{"grad_clip": 1.0, "decay_fraction": 0.591, "steps": 8753}
Each number is 128 + 24 x the weight over its row's rms, rounded and kept within 0 to 255. Layers, rows and columns count from 0. The size above them is the row's rms in percent of the matrix's.

# layer 8 MLP gate, 1024x384, rms 0.122, rows 337-340, columns 128-255
size [101  99 100 100]
[[ 95 126 154 120 128 119 135 138 123 141 113 159 145 130  89 138 176 113  87 113  99 136 137 117 146 139 140 107  96  90 176  71 102 126 153  85 129 114 151  93 121 113 156 193  91 131 108 125 120 137 152 117 125 116 137 119 132 112 122 149 134 131  94 111 110 126 139 124 117 156 168 106 130 122 121 118 154 128 108 115 111 117 179 170 104 115 135 167 109 156 138 104 152 183 138 117 156 138 128 143 140 136  98 120 152  73 106 156 135 144  81 113 168 136 118 138 128 125 125 135 143 123 121 152 136  92 120 152]
 [132 139 141 181 102 108 119  87 124 130  96  94 126 141 139 122 119 111 154 133 103 108 104 137 167 145 160 113 129 164 136 161 124 121  91  54 105  89 136 125 117 103 141 132 152 126 148 149 140 113 108 121 174 134 124 171 121  78 117 165 147 103 123 119 139 137  92  59  96 128 119 110 139 135 125 167 117 100 137 137  93 123 152 162 155 106 105 134  98 117 203 129 115 130 127  87  96 109 110  89 153 149  88 143 136 137 136 132  97 126 152 139 182  80 127 109 126 200 136 145 143 111 105 149 108 117  90  97]
 [141 115 119  97 105 134 149 107 154 127 100 157  92 107 118 128  96 145 112 133 108 122 115 106 110  96 172 113 109 148 124 156  64  70  76 144 126  71 111 117 133 116 158 116 107 101 138 132 199 113 151 118 165  79 133  79 129 166 142  50 127  96 110 120  98 148 109 160 174 133 151 151 117  92 113 106 159 130 135 125 121 129 153 176 189 109 136 167 135 138 136 139  89 138 125 131 141 122 149 134 149 123 140 158 188 117 158 185 120 137 151 110  87 109 122 132 137 147 151 116 120 169 132 181  98 142 110 148]
 [189 112 145 107 111 123 136 107 145  94  90 121 121 139 128 103 124 118 118 124 129 128 122 136 136 107 108 137  69 136 126 110 119 143 133 155 108 114 154 135 104 148 105 127 106 134 106 156 113  74 113 158 104  99 139 176  93 159 108 116 118 146 139 107 100 201 157 116  98 135 132 134 135 137 135 121 141 147 126 140 100 138 104 114 106 115 164 123 117 127 135 154 161 116 119 111 154 127  98 107  86  92 155 117 134 108 114 132 111 110 106 135  94 106  55 142 154 140 123  83 102 164 111 134  98 131 138 124]]
# layer 8 MLP up, 1024x384, rms 0.124, rows 337-340, columns 128-255
size [ 99  96  99 104]
[[112  97 102 123  90 168 130 123 128 136 127 137  79 101 116 143 143 107 161 114 153 112 145 137 163 120 128 122 125 124  88 129 103 171 105 137 120 119 138 106 126 127 136 115 131 127 137 141 131  96 122 149 114 143 103 107 104 109 153 114  96 118 130 161 104 120 119 112 138 158 122 102  77 117 127 131 146  97 142 103 114 155 106 111 112 150 151 164 121 126 112 103 139 153 142 116 120 111 115  97 156 166 103 124  96 135 202 148 197 137 111 147 160 129  87 125 123 145  87  91 106 100 152 114 135 118 178 124]
 [ 92 116 126 100 119 176 178 163 144 121 153 152 106 147 137 147 140 138 124 142 131 155 102 106 105  85 116 136 126 132 107 134 128 129 158 118 116 107 163 148 150 102 105 103 112 120 153 183 100 113 139 146 157 115 135 140 103 135 172 186 155 138  85 149 143 124 149 121 130 116 121 128  99 138 118  78 174 108 133 141 134 147 138 108 123 105 174 103 125 120 114 125 155  97 137 126 115 160 126 164 107 124 130 108 147 100 157 152  77 120  91  98 111 105  86 107 162  97 127 115 144 135 126  98 153 133 161 117]
 [130 134 142  93  99 108 129 130 151 184 102 145 133  85 156 111  77 103  94 102 136 164 104 120 110 158 103 140 109 133 111 146 138 127 134 134 165 145 153 121 113 154 139 136 136 113 156 115 137  98 111 107 114 136 191 120 128 123 123 148 115 157  99 141 130 138 120 131 177 115 160 107  80 154 138 136 132 145 159 152 148 118 135 135 173 152 100  83 116 121 119 123 155 129 106 112  96 117 105 112 134 111 158 169 128 102 150  98 144 133 116 125 131 145 151  66 164 170 137 123 111 119 136 189 145 151 140 164]
 [120 138 103 137 101 150 115 127 169 123  90 114 111 129 137 179 110 152 126 143 112 126 132 155 157 163 114  94 151 186 102 143 117 129 104 162 148 109 123 115 116 121 164 155 121 129 109 116 113 135 102 139 119 187 115 111 146 103 140 132 100 111 154 149 143 120 123 120  70  94 130 136 131  96 125 165 108 119 146 181 108  78 143  98 119  97 110 126 121 126 142  84 121 187 137 120 140 156 171 117 145 137 140  95 123 113 126 153  54 141 143 155 125 172 122  97 127 142 135  86 103 133 113  91 140  93 113 143]]
# layer 8 MLP down (transposed), 1024x384, rms 0.176, rows 337-339, columns 128-255
size [101 100 104]
[[156 101  59 151 147 143 116 152 144 103  95 112  87 131 136 163 107 115 163 172 161  86 119 133 118 140 133 112 167 145 116 145  99 138 175 140  73 169 159  91 141 166 109  92 143 105 154 146 127 115 129 120  69 110  99 124 134 138 141 123 106 125 141  63 166 120 131 129 115 135 152 122 141 147 178 157 124 138 160 159 117 101 169 105 115  91 141 125  93  72 110  97 134 117 135 107  99 133 130 120 127 143 118 134 104  88 133  98 111 122  83 122 164 131 100 125  86 146 110 185 137 149 112 124 113 152  94 100]
 [150  92 147 120 149 111 103 172 156 111 144  90  99 111 131 108 122 110 170 101 106  95 109 128 115 144 171 112 163 107 177 134 128 128 145  94 124  99 134 125 148 140 117  90 130 131 106 137 145 162  94 145 133 123 152  89 105 160 146 117 152 132 143 156  91 113 133 130 143 104 150 110 109 130 106 106  93 134 158 128 140 136 153 131  95  99  91 163 139 163 121 133 101 131 165 142 123 142 102 139 141 127 115  69 115 144 148 109  93 138 167 146  78 157 133 104 114 106 102 182 133  98 151  72  96 179 142  96]
 [135 112  91 163 107 119 126 123 128 136 127 105 138 144  83  94 119 112 113 145 125 130 107 122 168 159 102 178  92 134 131 106 107 126 178 163 120 119 136 173 109 213 145 171 114 132 122 117 142  99  93 148  63 103 121 135 116 168 134 146 110 100 133 122 151 115 144  81 114 170 135 121 110 105 149 105 137 110 136 124 155 105 143 135 136  97 122 107 181 113 126 133 124 171 117 185 109 156 110 111 107 111 171 152 140  77 113 142 168 115 118 144 137 136 131 111 165 128 164 126 143 132 150 169 132 113 120 158]]